Each number is 500 + 40 x the weight over its row's rms, rounded and kept within 0 to 999. Layers, rows and columns count from 0. Numbers have three digits each. The size before them is the row's rms in percent of the matrix's.

# layer 5 MLP down, 192x768, rms 0.077, rows 0-191, columns 544-575
104:497484524472513535476522498496432465504517501491503470499527501605498492395498432504499494448489
096:482550549470456488453495509498491491507450421542500542425534482509503477449512562514501497528500
093:500520553450493579500462497500495523514517456487539473521434538416433522490493553510498494567489
115:520486529498448508468501510498547506454548603533529521503517509517504530516508500503499505436496
093:486518497452484508521466497503457525507541544488557491506606432409540502529507498515506492478501
105:514548512460491500517449509502558544533525441477511518502478601537446627519502484486501513454506
102:496498530502515476503581497500516522506449433464509529490567551564456506526503538436494500486503
104:497434547514549462490521491504499526470580488496489499498419526450533444558499511512496502538496
098:507477510568553544557530494492571486523490452484474503525468517532447437608508516514493505531498
103:498466542460485522501414504504571461432430436516469514472481477476510415452494499500499493487505
088:522520515422504482573538498497435561473510602534474470474507488513519441414488573483504514517503
084:511526416503409448487504508507507434502527508534452557503500488567540370512506512522504500531497
113:502504509519469474481463497503576515481527466478527536500517508435483480597507511516497503541497
094:492554532404497531523545510498502472465543492564495550496375440542483505393512499518498495399501
099:493580415527545529464494501499448478544494487465540529485457489579571465418503451504499491524496
098:506488560512546541583437503491523480517487569492475552454490552441556502452484456517500503500500
110:514518479540526494513535508502505535494560583477472458493520448473551468440514562490505499506501
094:495536413553497484526458496504493490463532487508500451502427549445440483532500495491496507569502
095:489460517466458514501445500502321568537551577510508551493518557396399455411504510520500493542499
120:505476544510416528512489512499462533574558524477469540499403428502478512515503404529505505511511
093:498459528558517497505530508497480507489472548486559473505539482464587558475500444477500503567506
106:497512522576475465537513499503535503511527489522494545493542534502380382572504496524501502481500
094:499571470529548497496554513515423514438568423485490532514496470579483430354515533484494502520504
106:506469517562505483476526499499500457504508530506508496497521527530487479541492498518497499409499
091:511490522523538488505498496500585487544593464529564448523489477386442450602506498494499507437495
090:507455470574503486467551496504497485462566516497526434463534486511495537431507464415494509489494
105:505547513522516488478523494503499423545485498506477531476519577537467405498501451499502499500508
105:505481485503499541467439501497615525486408593489525448520445452447524559654505494491499501464502
095:491546500504449514494450503505473478502464480520509527479463527391496618437504539507500497594509
096:507550519502444477445451510505518463519436497467501435496541542518517489518496529483493515559502
102:502490482449497515479578495498473544462445426539483554500571540541390566571499520475496500515496
093:501497500472513491538542495503530533496516582524451481497602476475451490523509480482507493503495
096:514559462526554555454498503501480433526474514528486504494474530384518449532491569455497514508499
099:510538531475512513495540497495528446502531468474462542531658504459475450467498483507498501424501
110:503508485462473466497461510496527549437499479547485573501580509600432518521489578501501499566503
095:518522485575473489518483508495550517491604468466530471485520447547533506531495507483503504467506
102:510515557488490576519500512498604412513499533513524462501421552462495557418485472520505505550506
097:493507450529549434491483502499473468509446521518472541476439462459467461466487605481507497491503
102:497514472480501460452513506498554518470471441505557515522506479509514510572506572533505507503497
098:491478467565497487564453489490490503528481446463423529486492422547528579422507529484506487427497
108:491484463423526497444445503500575564493512426501478527532540576492429479521493568526497498534504
098:486509530515508512484421488494592489469491549519517543477568479558427391496497408453495496544499
103:507499508536581576512526505493479461507508567437500476491486517426594347467487455524505502488503
100:499437434475476513436532502504440450515461486496443452517492472482512464460498492522509499559505
106:509519554584459535503559500497479539471504451500507515507493482448481475407488546448503503528502
108:494458493451501418472516501503531474512524382462546508504482409501540500618491500502504499507504
095:497530484506480480452476486501477594531408512493451526481385437520525531536499511467498498485500
100:490511500487444490623457502500487446574519495487506497497475465561446401513492561519500503541496
092:507492546547632539530547500496516517478471490485520497441523513465524546593498442478501504500501
107:502496433552396461439522494504520459494461417469464519494564534511500477582506586478499492509492
104:500512469450483509473496497496555459492535480537498526490493531542502468493489470530503496499490
105:507472533506445478521507497492562496483459464453529511488513565501549382533501484483501503532501
105:494537514505506565501438504503561509473481487524501498500491403508537482528506504494498492541501
099:504530490539434457507529503503526499489486488556443536472480576526461516506499469548496497450500
087:497490464438512468480528491498534481526524484486580505499563501409463518524494503539507506610504
100:501530586428451477561506505503477484496540542490515527473575556537399510535497481532496506457499
093:508438521526477532574506505507461516473472535516484518545549538501476454433494491487499499473502
095:506503488511528548521466500502496532412487538569510537514504486428421470401510446532503502517497
096:507465506498508430525515508494506479471444489544560501530468480468571439493496520540505504569499
095:520499523430493470533534505502383512408478438473489519481431467551419537449499480490496508531499
099:508497463520475592438514491503471581451500501515480580494546419550453471406505537501495494539497
101:488482451520431460484454498506478481450491483484527452486507491577534443479508493429493494525497
103:487505519587514521463474492495545474548466494465534474457437562566510522557501509462501492512498
101:513475482420532445380527493502535563483542525478549505480478491540487423646494436539499501546505
098:487536516516486524486581521503564525564480489531510502530524576449610541508511508505505496440505
098:508482554475480488495461498501595498540486442487513550484504488543446499597494515538503503503499
097:497528494583565523454530500498525553502512519477520562460412494414533515512495513507505502505509
107:496457460529427499440485495496543540502472461490502500533535507520464570578490475519499499503498
092:512469588485520558562431485504518519519659632459522462518415465514555542399505460524500495510502
096:499488508439513499469469504499510438490519485446554436488471467522498522443502469493502490538500
098:509488541547438468428442517505484475533510521522494488493475478515513572477503573496503502444508
098:498572530459518572450517505505604492514553530471507503516491455519544487596505449511494507517506
094:501474544564519541546484508505519532487549524484502578494562415474442567470515468519505500506500
094:485467477493528475494570495500491526453505557484505491512424511363476518459502472496499498471493
104:493478507472534508423460491499532494476392495489497438471450447518523551496506519499499495560496
094:503523456520384493506456497504568470519500516486464466508415538541473504535487494510496502431497
103:498474506518486491469566492499491485490539546473478581506550574460546424532503479468497506442497
096:513521487534523468463479492489430500482495521479507494490414524534550410399481531497498505517497
108:495541503502523485400385495492492477511462593521496508511515414439499416468490534526501497542502
118:505500463493453504440436501501471465461490472462517509495480453481404464485499547476502500552504
107:517496549429518574506479497497503504493591564470573485474470416541613563447492506481497505543492
099:491491464468436474466501502499504498490595447465471574538439570432476419531514504525506492513498
124:496493513435535544509501505494473500500511540470513504482477527525620395573495497460495496500501
092:513464506534527479439483507490478492459465512490525572539548596554489562460499514480503504481503
096:495451469584550537486504505510609534518440508495538442484515520524530526600513498502498496449498
097:510547467458480483433483503494489581493422455469530536504538558572493494492499552523500499572500
092:512510497489481553422559504503468509511416539494546486498518536493506595425512467562503499596498
098:508514505518492479529418497498478478503592535482467502460626561554499484491493527474501502465497
095:487475548470534435391522495500496505514531372525497538522528553448436464537496422557499497517501
114:499538522507495497469508499494492406566422474531490498482532497482478513389488539513503497508499
112:502462469504554486452501505502563519492545389508512533489390554515524474668498453514501505489502
088:492475476558518419422471493502429398507531559446510477471506499512599502431491577489497495427501
107:492509517459507493499539500506576503492462435501449545495441486492436460570508553487508497521497
093:500516500542572475500517505503502538518548548500445509482529512547490477512505483461498493462504
102:503509497563458505497480500500506537495483469507494528531510485507532607547496534510502508462502
093:509464513537550575571484511499466450483509506455519460482534514502549657427500435501498500513504
102:504518509471510441476480494500493468509487513441569551503574562491460480525500559527500505463498
103:513513516536463560482481511496535490499468451519533577505451506494508438499495450518503512472504
089:493525526489447422401564492501477544440500521490453604486428526484460413444511462524496491482486
089:508489472535420467536572498494494480474466455463516575513599504499472510503490499473499499460499
093:494540524488562540557451505498514518548518555494544482491457528619519476460515527470506492523498
100:507454481509542512488476517499449485498465519440433441494508437591464503422512459471505499381498
096:508556446546464536526539484503433459532460559531471500460576441439442482484506540455496500425494
088:485529537554514547518475497512531463484470533501477501475530473501468510464525474496503493473500
093:495454538451460484495474501496467516496569455474487550485578512482410528485497528549501493485497
093:514530478513492466520466516499420494525473514516435537502481511564535465504504540502500503460498
105:495494520495472498529539489500395489540531508513434552523522489501461455523498462505498497562503
114:505498512531493476476532487493584526459481460532520538500620437461432506581484532500497501476494
085:496580473478457443504509496504517544535456537532493504492414473466467496611507535501497501509502
090:510466459581413433493450497499477496518479487503544511475551543551491451494496404448489503523498
101:508497524448443499562457497495443508497482543511507515517437463558521455528486482507501493490498
108:490446477532514487515541512504402469510526435445491494535503466477430529421502512502497498518501
093:502506434465509555525437513499437486477488454515570473520549501477454570501500482495507503592502
112:509552458502457501494564498501576514529570495545495444493471494480502638491486493484502507474500
093:497479447424441509499515501488494515528497479446468529501516559534427489501470465512505498455504
097:501521529520441519517524503502391510484570522528505462508460526592542498386507477500496499462502
095:523495539545428444486569500509566510519566459509483567532556611447473539584509511465496509479502
093:498497510487486507539463500501426504563445493454485530493493434477459529452495475552500496549498
098:511447502489527454497505504503546523502451583506508472490429535490526484482509445521500500516497
101:509467537467513552498532509503479492572530497513530475508418501623550551484490470504498508504502
097:508450448466490470467448503489516499505447453492502498467461526493520510534481519461500499511493
101:511442452442571463430437499501557510439474478520483481490528447452493494481511515463493505498495
092:508483521520544451474454511500450411543423441534455521499479475512536591373498481507503504453497
192:506449454447489431433457499496529482397546627462480495449522430452578510539488526437497499507498
093:498462508451514534448494502499395501498543461461456468518346609421540436481498475525505504536501
111:501528505435516495481464508501563522481515492499494535480527611602459633589507523497501505554504
098:496524509548549483496460489499396468547569484441553568470531428565518487394501471520496500577496
095:501543542485485546480468506506512435454439499558476541511541462476536531511501419522497502524498
091:487501519468499603416471504502546556539450418516526525519480471522572603581503483512498492477497
093:514591469548473458482564503493537508495518511475551511527550544509461479520486553472495508500498
105:494479456476491503461485496498568489430477527532532527512543503525500467441502487487504500461502
105:499470455551548547505457498495543512465424456539508528515559558486425502493501495485504493475499
098:492534507527448484524526496505480478503571550467514521499494463503521471416499456530500501506497
093:503522484463567464507445505500516482499544521439502502480478525450549458530499553503501501584499
090:512521556486486507598489496497458475492547580485488486495612403475416535474502447506509501455503
090:510523549491505435495590511500488540482461491494494598506622392580509476535503582509505505399503
099:517510459539625500539494504494563534424531582469518477523361485501533476585497507529498504490497
104:483523523510470481510486497497495515490540470465476480494578461489578487391506519510500494476500
106:485489497511531504464487493495572495486493510541511545504422425540545583591501504535499497486501
092:495470469424399523565492490505461525531493506489448519477427450532478503420501520490500500463495
112:491489489533580531545470487494484433533498569479494494529470415462433432402490490528496495472500
088:489483451523417538582468488502501592446518468500502510504519553409410519562516550507497494565505
102:491470578423440516499533495506423516550481487488472510525566481430476496556520448541490484473490
100:502554575447455525541487494501486546509541567522510596549441522532601480498501518519502504525503
098:495539496463519499428470487503501481474538553450525536520513465560516405535498521532500501488502
094:506561497515508517470516500497595505448532457504472490502575451536499554453511553481496506528493
096:488489504476528511474511497508566468548539484455512547551467513522508513522508428468500498487500
101:507503524521439506549489503499482568469538562458571536530469492451500458494497524499500501488499
099:502455524465574493510471485500537449504530484460516456505547455544490513450497497477497497466505
095:499509442531520445459467491499457494517479466470465470488551532521464530480501500447503496527506
106:490497532499500510473485496504641496467495506505498441522389510572507556530505469513504496511506
108:504486473482498470467569493502582556511577492512517524483432519557487491591492501486496489514501
096:489429438463531504500471490492399421536487495467470490514637455493449525562479433509502494404501
099:513520489489574489474477502504477496520525490499526441481555507401465631472492510513496509564498
091:480509499338466486544482514499495547555361469482391537516549596505490556461502516504501490537499
106:512481458557556500523451515506489527520564556484516449471474513480522521507513490500496504454498
086:490588484455454470436551490494405474481492502540482517483489534566548502487493488511499497486492
099:487494473478500518513461507505460496496490504508519451510486567536463501472496461496497497525500
096:492556476541476479559545491502515536462507579515512480471532469496441562486503482534501495452494
095:487559504484515508456532510506504509513574522477554545514550397578439460483512510516500503593506
106:503497502476458465486519500504537513536475410458543470486421510453528482692504508500500501522502
092:500529536426465503437465496500433503522491518547537588527528483514504494607507534526499494499497
110:501483509489461536548495509498447401511491528519442495524467451484481576489506497524502497460502
093:497503488498436455492500506498459516477556582533519483449486493550440442468504588470504502600501
088:498483522491529503491471496499557477409442473533493537474466547517533533510512484513497505514495
115:505506488442537508451586488497485519438463542507506511564533451410573515414505521521505498531503
107:523463489525577509444557511504400480438422546534509441507564484493568568409509586485504502469501
104:497520496529439511490481487494394536531470509460434466510493479547440405502495496500499501519503
102:493540497473458481475604491493442448474501549534480547486416462609526391405486489461496496473502
110:513546455548542495506449493499532526546425540477515517504527429635529443559499554498501498486498
097:496494449506484461447526500501561531498478471473509523489502480556552594517501516502499494497498
096:499550476520522510540433490494448505530529539478486518487540389438566532426502447514489499529488
098:498503504530442495494543502498481418521502571441529503508478346462571422411493489482503501558496
107:496508526482515546573477501500538502552449515496486400507578486453515410469506462483506498469502
112:504504495542434483526480498500460467526531490511478488503523536484455440528497512506492501461496
088:501474450541464479496543500506464508494560474439503457517587579572509554542512519474504496490502
095:484478491465461537533398490500448506459549529504425472509534451526479483503510498512496496525497
091:502482530464483487568480498490550487458495536496508476486521522548479487386487517499498500475499
111:497543499501456503483442505499505505491542501518478498494455407597544511526508533455504493491499
099:496555475512464476537491499503579494508542472478542528476422589555521412581501495499504498516501
105:506485505538544511544495492493476458514514546490519477521584455442532488537500449527502502479497
098:509524461477505417532489494504458523478453491509448569567605523462487397484507578529502499395505
096:496492500539599498549546502501536473557476539514481578469459468483475466441485436468496506543501
093:500504430479430494455412494504564531496464567519509487514510461400488551471494501534501502494505
095:475451461522495512505501489504464584484452558528474552499562544413449475559515416521503492536499
096:500560526451560477460452508492519546571550457483499574569472439512485461498502559511503500525500
098:490504497503455533463468502502473490487480451486449541502615453486480458423496543476496492521508
093:501446500503475522489531498493508411432544485536513524481488516582570369498501525489497497565501
098:505493508503476540600550509504417458491460471529466556489540501538498546381505524498501502487504
099:488506495528512485525564501501485476581486556532475527508465494527534454472503442506506498527502
088:490519502465454526476524511497414495556499558509493488548509444518461531468501479501501495510497
099:503508556457540528532506499498448467503466529477533477520509474573520481547494440506500506439500